config.toml
n_layer = 10
d_mlp = 768
activation = "squared_relu"
norm_eps = 1e-06
positions = "rope"
rope_fraction = 1.0
attn_scale = 0.153
parallel_block = false
init = "normal"
init_std_down = 0.0
lr_head = 0.00819
schedule = "wsd"
train_tokens = 253200000
Each number is 128 + 32 x the weight over its row's rms, rounded and kept within 0 to 255. Layers, rows and columns count from 0. The size above them is the row's rms in percent of the matrix's.

# layer 4 attention key, 128x192, rms 0.165, rows 0-127, columns 160-191
size [ 88 117  93  83  86  99 101 112 111  89 108  93  73  94  91 119  95  95 117  82 109  91  85 118  96 103  96  99 101 113  92 109  78  81  76  75  79  70  76  86  91  80  75  83  79  81  76  80  83  77  84  82  81  84  83  81  77  76  83  76  75  76  81  75  71  73  60  71  56  74  64  59  76  79  72  56  83  80  76  76  65  69  82  85  76  89  95  93 104  93 109 113 114 151 118 116 138 113 116 122 125 129 132 136 134 126 130 127 121 123 131 118 134 134 132 124 126 129 121 125 127 131 128 135 122 121 138 126]
[[ 97 164 144 179 134 156 154 139 158 120  93 124 121 112 150 145 113 146 158 124 120 109  80 106 127 120  87 135 122 132 137 163]
 [117 137 164 115 147 151 140 173 138 118 105 105 173  72 112 194 159 148 126 107  82 115 101 163 130 134  44 143 130 157 112 151]
 [125 124 117 141  77 148  81 149 113  96 134 155 160 128 133  99  41 111 142 125 123 115 161 154 148 152 185 135 191 122 125  77]
 [135 148  77 188  68 115 179 154 141  53  97 168 142 110 170 120 137 113 103  98 150 184 118 185 100 118  88 134  96  76 166 136]
 [146  82 132  81 114 126 188 145 109 200 164 140  74 157 166  94 139 125 120 155 171 108 129 123 128  71 184 106  77 113 136 101]
 [ 82 105 138 134 169 108 170 195 140 132  84 148 123 125 106 100 132 149 174 109 104 132 114 117 140 139  39 197 155 136 183 144]
 [128  86 145 122 111 140 125 100 111  90  82 120 114  95 124  86 156 124 160 158 168 172 115 107 106 144 104 221 113 135 196 166]
 [111 164 130 148 147 117 111 130 171 181 108  59 118 104 109 155 164 124 130  66  91  86 132  75 133 138  37 142 122 139 110 213]
 [ 87 120 130 146 103 126 130 187 110 111  85  78 120  59 154 119  64 122  97 149  50 161 112 140 155 148  71 141 114  94 109 100]
 [139 204 141 126 135  91 190  52 108 171  96 127 169 106 103 139 152 150 198 136 149  74 161 160 160 144  91 129 130 106 130 149]
 [ 90 160 129 116 105 153 128 173  88  79 128 143 120 118 184 121 132 152 146 104 192 135 201 144 123 105  24 190 162 140 158 151]
 [161 124 102 127 148 140  90 112 133 120 118 121 152 120  50 165 101 195 142 154 156 182 123 105 177 118 181 159 142 131  90 102]
 [112 152 122 116 163 155 124 128 158 130 165  96  32 121 156 143 150  86 123  95 145 158 123 105  95 115 145  89 101 125 150 145]
 [178 106 145 142 148 107 150  89 121 163 173 146 151 175 119 161 173 137  98 143 192 108 138  68 151 159 162 131 157 125 148 134]
 [157 106 135 133 122 181 117 116 152 110  63 167  99 139  94 148 108 152 198 140 162 131 115 139 138 134 136  88  97 129 128 118]
 [130 141 138 158 129 152 167 193 137 130  82  96 116 124 144 139  98 142  66 151 128 171 100 138 109 154  59 131 143 156 134 196]
 [129 124 168 109 131  77 143 131  85  96 116 119 102 174 152  95  92 136  90 113 114 145 146 178 135  94 103  96 147 126 100 117]
 [137 105  92  57 185  95  86 128 139 140 138 160 165  92  78 209 140 173 110 105 163 171 123 119 102 166 172 106 137 144 119  96]
 [163 114 137  81 115 125 150  65 103 156 152 191 153 121 103 143 154 137 133 122 171 123 144 123 155 100 170 116 156 139 155 141]
 [ 79  87 153 110 137 145 103 139  75 134 196 157 146 121 135 182 183 133  94  88  91 135  73 119 169 160 181  78 142 108 144 136]
 [119 101 143 144 145 172 167 167 106 131 100 112 128 119 100 163 122 173 103 145 162 176  89  65  87 146  68 153 112 146  97 142]
 [144 104 134 159 158 145 136  99  92 106 132 118  71 126 188 110 153 157 150 102 140 108 107 135  59 101  73 159 138  86 103 115]
 [103 185  97 165 154 135  80  87  76 127 141 153 176 145 109 149  77 122 120 115 124 170  94 127 152 127 147 162 134 116 132 180]
 [ 93  96 100 176 115 167  77 210 133 104 129 152 103  84 164 141 102 132 126 147  99 135 112 143 150  89  35 203 117 123 107 132]
 [152  75 116 131 142 119 159 141 137 157 150 154 142 142 222 132 198 170 129 162 159  89 104 170 144 106 158 138 105  30 125 138]
 [175 132 140 129 105 122 126  70 138 199 169 127  84 140 141 151 161  70 135  97 148 128  93  59 129 122 107 128  95 141 150 137]
 [109 106 190  85 144 120 165 113  89 159 167 129 140 113  96 132 106 137  86 144 162 153 149 135 104 123 129 112 175 101  94  50]
 [125 126 127 140 150  91 143 191 160 116 136  99 161 137 124  76 108 102 119 165  84 120 178 111 150 145 141 159 126 167  52 150]
 [112 122  56  74 135 131 117 174 143 130 128 112 112 119  97 114 123 131 178 103 118 129 155 147 148  91 115  49 114 133  97 108]
 [145 154 123 120 155 161 192  44 157 170 183  83  94 116 161 161 128  74 118 157 153 103 155 143 132 160 122 109  45 126  83 151]
 [159 146 151  97  93 123 129 125 150 100 162 180 104 141 122 159 100 157 117 155 159 167  87 137 106 185 103 172 164 164 163 119]
 [147 130  97  95 111 155 163  77 113 129  66 108 139  88 126 107 112  71 114 149 114 120 134 110  93  42  84 132 125 121  86 138]
 [113  60 189 130 140 133 119 137 153  87  53  65 122 135  94 128 128  89 152 107 152  68 102  98 170 137 164 139  89 147 131 196]
 [134 185 105  97 104 123 102 143 112 134 107 152 102  86 182 105 115  89  67  68  79 165 146 136 128 125 106  74 138 138 144 172]
 [ 84 118 106  98 125 147 181 112 112 177 126  70  89  98 158  45 157 127 135  99 141 117 107 115 158 154  66 152  99 101 117 122]
 [ 78 153 162 138  92 144 123 174 255 130  98 130  91 131  61 136 126 133 151 138 111 144 136 109 114 160 123 151 179 156 122 191]
 [140 130 156  74 160 125 146  50  53 147  82 127 169 149  66 202 100 107 157  84 134 197 131 161 102 141 141 147 136 133 127  81]
 [ 77 102 134 124 166 167 107 134 151 144 142 136 173  92 136 134 123  81 156  68 135 122  95 139 137  66 177  89 124 177 145 110]
 [161 163 154 133 166 114 100  93 128 119 161 164  76 157 127 141 197  94 142 129 132 147 214 172 114 107 105  98 118 146 137 148]
 [140 128 127 137 139 122 162  82 130  94 189 111 118 179 128 123 169 107  73 123 131 121 136 132  92 131 169 130 108 172  97 128]
 [ 89 178 183 139 138 153 134 169  93 127 171 128 103 103 109  85 144 150 114 152 139 180 131 111 119 109 112 137 153 168 136 177]
 [139 126 130 126 137 120 134 132 111 123 114 112 139  68 133 140 150 101 149 121 126 144 147 114 145 161 119  97 146 122 138  94]
 [ 62 137 139 139  99  84 131 185 173 117 117 153 194  90 130 106 150 115 124 113 100 147 131 114 144  94  98 144 116  97 157 104]
 [168  95 113 135 159 121 119 115 177 107  85  67 129  80 133 122 145 167 108  82 142 115 138 217 147 169 107 107 126 133  98 113]
 [101 109 133 129 155 109  82 141 159 114 161 144  96 113 133 128 116 145 153 138 177 126 134  88  91 128 130 152 127 108 156 120]
 [148 107 129 114 118 104 185 164 143 136 152 168  66 116 162 161 126 115  79 144 142 115 143 130 134 162 161 148  99 106  99 148]
 [113 152 116 153  93  81  72 138 150 180 153 107  84 114 120  83 153 170 125 113 139 159 120  65  73 101 140  69 135 141 119 159]
 [ 61 202 122 164 120 190 154 153 122 141 111 181 104 128 143  41 126 135 137 154 153 114 117  76 118 211 101 119  72 121 118 183]
 [132 106 144  49 158 118 141 157 105 128 102  88 141 123 100 128 104  76  89 114  97 221 189  90 150 170 122 121 103 103 180 159]
 [120 143 104 166 110  87 148 159 130 143 181 184  92 114  79  91 186  91 125 139 174 134 127 184  60 116 150 130 167 145 121 142]
 [125  74 122 187 129 119 170 146 130 148 101 153 124  93 105 172 114 154 128 146  82  94 139 116 148 174 163 125 126  77 101 173]
 [ 71  92 144 126 123 116 157 173  73 103 104  85 156 126 120  88 166 146 101 108  86 124 162 116 110 137  93 164 152 153 131 154]
 [154  81 105 115 134 159 140  84 109 127 125 155 142 166 113 180 136 106 144 120 144 150  99 176 141  99  92 131 160 117  95 129]
 [ 89 150 143 123 159 154 112 125 161 136 114  85 134 130  76 145 153 113 163 157 172 184 155 149 112 112 141 119 149  72 145 142]
 [140 121 117 133  76  94 143 148 146 182 128 105 163 155 122  49 115  92 137 120  56 108 104 120  94 166 109 133  64 128 116 115]
 [119 183  96 185 133 123 141  86 161 122 162 172 198 113 119  98 156  90 167 149 157 187 155 144 147 144 174 140 102 113 102  69]
 [ 79 128 120 139  97 124 120 146 105 120 165  59  88 113 132 116  89 120 109  79  66 136   6 124  74 184 111 149 153  97 103 123]
 [ 63 127  87 136 165 110 156 137 121 134 110 129 153 120 125  96 108  97  79 114 104 110 105 147 117 103 123 163 116 107 149 104]
 [106  76  95 177  98 117 120 152 160 126  72  85 127 134 154 139 146 190 128 117 138 158  60 141 143 174 160 120 138 122 129 126]
 [118 123 105  96  73 134 113 125 165 113 109 160  92 154 160  88 148 129 144  71 127 142  91 105 101 143  87 118 110 126 140 140]
 [214 152 133 160  95 127 126 121 172 163 168 173  98 143  57 141  87 103 125 162 181  79 108 170 216 113  95 112  69 178 138 151]
 [ 85 152  91 122 175 114 206 151  95 123 136 169 118 110 152 144 103 159 106 140 124 115 118 193  95 143 148 102 130 140  72 156]
 [ 69 134 153 170 105 148  78 121 139 155 102 113 163  86 101  92 153 139 125 116 121 137 140 122  92 113 155 147 160 129 172 155]
 [160 158 132  85 132 154 172  74 135 102 144  61 171 121  88 119  86  88 149 121 139  88 167 120  99 174 163 114  88  91 196 164]
 [ 97 113  99 122  91  73 121 162 119  71  89 135 197  91 132 144  77 129  75 110 126 121 139 178 112 192 179 104 144 151 172  41]
 [110 157 101 106 143 149 123 108 120 167 145  96 111 133 115 184 125 132 152 150 111 144 188  86 149 154 111 177  27 113 105 120]
 [147 108 145 129 108  75 149 170 112 143 111 105 168 118 150  86 132 117 195 135  94 171  86 137 127 112  87 116 151 121 156 142]
 [165 109 105 138  95  76 103 141  76  89 100 150 221 116 145 155 110 116 107 109 182 154  75 150 131 159 153 108 121 150 181 125]
 [181 132  81 114 157  96 121  85 114  85 118 175 133 177  93 116 103  81 122 143  95 149 124 122 175 132 109 128 152  98 120 136]
 [156 139 127 109 154 195 198 101 199 154 149 151 102 129 148 135 153 102 134 160  95 120 137  95 171  85 140 178  67 118  86 193]
 [ 95 139 113 143 124 146 203 129 176 228 113 116 104 163 160 145 131  90 107 152 100 113 169  58 161  88  89 142  82 146  95 168]
 [153 113 116 182 131 106  74 190 114  94 101 152 171 121 128 122 190 167 129 125 139 129 124 176 103 104 145 132 165 179 193  98]
 [ 94 154 172  81 121 153  84 163 190 121 144 101 111 112 140 160 159 138 118 164 155 163 151  87 119  74 104 132 175  92  82 126]
 [156 151 160  86 120 114  83 127 210 143 159 162 101 116 120 112 135 106  83  90 118  99 106 116 127  99 106  95  79 144  97 166]
 [125 137 109 126 145 196 183  98 162 154 163 141 106 129 129  82  79  87 134 148 119 203 146  59 141 136 156 176  54  86  89 159]
 [ 82  92 167 126 159 151 175 115 121 138 108  79 110 158 146 112  92 136 128 121 178 108 113  93 169 141 122 149 186 126 143 128]
 [109 140  74 134 187 129  99  82  86 101  97 118 116 149 135  81 100 158 151 129 155  93 117 141 154 149 153  77 128 139 134 127]
 [147 122 186  86 114 128 112 142 120 125 116 149 114 130  90 162 106  96 160 153 145 158 170 135  89  95 137  68 123  75 118 106]
 [105 150 135 171 161  96 138 148 103  92 123 147 190 124 137 138 140 183 116 111  94 101 116 186  96 113 130 169 125 224 141 137]
 [155 144 120 137  58 158 165  87 118 108 151 120 181 157 181 152 163 191 189 157 160 119 100 123 135 125 136 131 135  65 125 152]
 [ 99 143 113 131  90 123 143  95 156 176 140 134 155 121 143 169 117 104 141  31 155 116 167  61 103 169 103 111  70 173 156 118]
 [ 74 120 118 169 155  97  95 137  79  67 141 128 120 115 104 149  89 129 119 163 145  53 100 137 153 159 110 146 123 154 152 126]
 [158 121 165 127 147 122  79 195 109 153  25  89 102  97 102 106 117 127 111 114 164 121 173 203  74 143  69 129 143 198 131 149]
 [124  82  89  76 157 126 179 117 140 149 117 110 111 146 125 116  66 110 113 128 146 186 158 131 152 179  92 122  96 144  86 172]
 [113 112 124 182 127  89  91 144 163  92 129 109 180 120 139 124 156 122  83 130 112  71 127 115 155  96 163 134 114 162 191 151]
 [108 142 100 126 150 102 179 123 132 120 112 170 113 123 187 127 132 118  87 144  51  83  84 141 191  98 135 107 119  63 131  96]
 [ 65 136 147 161 173 106 112 125 154 140 156 112 113 121 156 124 170 177 149 161 105 111 136 146  41 118 172 139  88 141 105  90]
 [159 105 119 159 158 110 139 167 176  90  97  98 139 161 118 158 141 155 123 116 121 122  74 135  90  83 112 142 117 185 127 178]
 [125 132 128 188 215  69 123 107  98  72  96 107 138 175 167 128 158  98  94 111 132 156 113 134 168 153  97 118 134 135 118 117]
 [150 115 204 187 137 115 178 134 118 120 160 177 150 146  94 112 108 123 124 132 114 186 140 131 132 136 126  93  77 163 128 139]
 [185  76 108 122 150  61 190 122  95 100 122 127 131 163 144 144 116 127 144 120 114 154  93 129 156  74 153 120  53 103 144 151]
 [ 91 128 100  87 158 172 218 139 167 176 134 100 127 161  98  91  97 166 109 170 111 156 143  90 105  97 149 154  77  83  70 126]
 [178 111 125  61  93 167 136  86  84 126 152 127 123 162 124 128  88 101 153 111 169 137 110 134 124 125 127 141 133 127 112 168]
 [157 186 185 148  77 143  50 137  67 129 158 166 205 121  99 115 120 165 153 142 135 111 112 168 119 198 163 112 179 147 196  91]
 [142 159 134  33 152 155 125 170 127  52  93 126 109 203 119 128  96 118 140 161 173 174 135 158  93 117 112 134 123  88 143 122]
 [148 117  82 172 101 141 116  89 130 198 160 117 146  92 154  95 121 126 185 111 128 113  94 143 132  88 142 134  73 119 132 143]
 [ 87 122 101 135 106 162 166 143 150 116 139  79  62 139 157  94  86  53 118 180  86  74 143 121 108 138 169 126  70  55  66 126]
 [140  92 101 111 195 165  71  48 146 135  95 145 119 159  53 187 107 138 118 146 182  77 123 196 168 136 108 107 102 155 143 136]
 [146 101 119 119 118 165 138 186  89 158 134  99 147 130 145 130 157 131 147 155 132  97 102 112 183 133 115 112  76 156  81  77]
 [170  96 124  87  81  75 144 142 166 174 113  97  93 117 104 138  85 176 161 113 138 123 104 116 183  75  81 149 141 134 169 137]
 [162 109 109  86 135 118  75 188 183  82  95 144 101 141 104 133 121 151 127 124 147  45 135 169 155 121  69 143 120 123 167 191]
 [155 114 123  86 188 147 133 101 199  51 121 160  71 116 171 132 158 136 148 129 127 180 146 118 103 153  85 135 153 101  95 146]
 [135 174  81 134  96  92 135  58 137 135  92 142 107  89 100 166 172 147  67 166 114  86 162 124 141 150 154 153  62 141 141 176]
 [141  73 149 126 130 189 115 132 152 156 117 102 140 176 112 109  90  99 142 111  83 151 147 123 141 136 123 131 150 142  92 141]
 [108 127 151 102 134 122 114 114 187 155 145 135 159 135 127 126 127  66 106  72 101 156 132 129  95 115   5 128 145 143 119  92]
 [136  39 139  67  88 111 113 131 133 150 104 129 124  91 158 148 168  69 142 137 113 111  84 148  98 169 155 123 145 119 166  75]
 [128 119 157  68 108 133 115 119 128 108 116 128 134 195 112 180  85 140 136  66 113 128 125 107 148  90  86 141 137  74 125 101]
 [175 115 144 176  86  61 142  85  86  98  74  93 156 159 156 150 175 121 147 145 126 127 140 140 165 128 180  60 122 116 160 119]
 [124 151  92 109  87 146 117 139 111 165 110 140 134 178 145  70 106 126 136 143  83  81 104  91  88 130 120 133 122 183 152 153]
 [166  91 100 108 102 152 138 109 120 139 139  97 149 199 154 100 129 104  98 195 121 201 142 112 142 194 123 154 129 123  94 179]
 [103 128 140 181 115 134 125 101 150 155 138 156 138 124  65  93 127 137 140 124 171 124  96 178 101 113 112 103  65 129 146 120]
 [ 87 131  57 148  95 112  85 136 177 159 128 177 159 118 177 115  91 166  92 117 149 121  79  65 146 141 156 100 174 122 129 141]
 [ 77 121  85 152 131 148 111 127 130 149 138 100 120 156 103 140 145 167 151 116 171  43 152  68 128 146  95 141 184 168  95  86]
 [131 152  73  95 120 178 163 123 125 138 117 159  73  98 138 131 116 189 156 112 158 159 100 140 201  56 130 136 165 127 186 145]
 [114 180 134  99  92 152 170 149 114 128 128 118 135 107 130 130 148  98  81 123 158 197 104  87  97  87 172 138 171 137 133 110]
 [122 116 155 107 110 106  88 141 184 108  36 138 128 118 111  76 140  85 145  85 153 127 119 189 125 172 193  94 168 123 150 137]
 [112 125 159 145 162 112 149 147 145 105  59 158  95 152 149 106 138 186 192  86 103 100 142 175 109  73 122 141 127 143  88 173]
 [119 150 113 134  74 135 129 102  99 110 144 159 142 136 153 154 180 130 116 101 188 152 164 146  97 179  91 120 112  98 110 143]
 [134 138 143  96 117  89 119  77 144 130 124 127 139 137  82 105 105 144 174  75 143 154 154  70 143 137 135 133 162 183 106  93]
 [110  85  90 113  85  67  73 158 163 159  92 121 120  97 101 105 127 136 114 107 147 118 155 115 166 129 156  73 178 129 128  77]
 [ 97 165 138  86 122 111  95  98 113 141  86 150  93 146 139 125 180 117 147 163 148 163 126  93 140 113 115 159 148 152 131 107]
 [133 103 133 144 105 182 141 134 174 163 107  72  68 202 129 133 169 132 176 164 118 200 146  55 125 161  97 154  65 184 148  96]
 [136 123 153 162 139 138 129 173  74 149 138 138 178 143 108 125  98 113 173 133 176 142 135 140  94 102 112  98 130 158 106 132]
 [159 153  88 120 146 141 139 169 153 141 129  61 114 129 153 102 128 150 135  81 148 138 199 179 141 170 116 135 130 129  80  99]
 [130  83 125  58 207 155  96 139 112 195  78  89 118 108 135  51 160  83 108 131 133  96 103 116 131 150 173 168 105  61 129 121]
 [187 122 147 192 110 110 188 113 146 149 154 164 194 221 170 148 134 103 132  94 127 106 171 145 115 122  93 140 155  78 101  94]
 [ 87 160 113 159  95 157 153  91  88 172 167 138 101 128 102 124 104 137 154 111 137 136 146 102 114 177 112 136 195 130 105 105]
 [133 154 212  92  92 135  14 146 145 118  98 129 147  69 141  96 135 107 167 142 109 170 102 141 144 160 124 125 134 109 138 224]]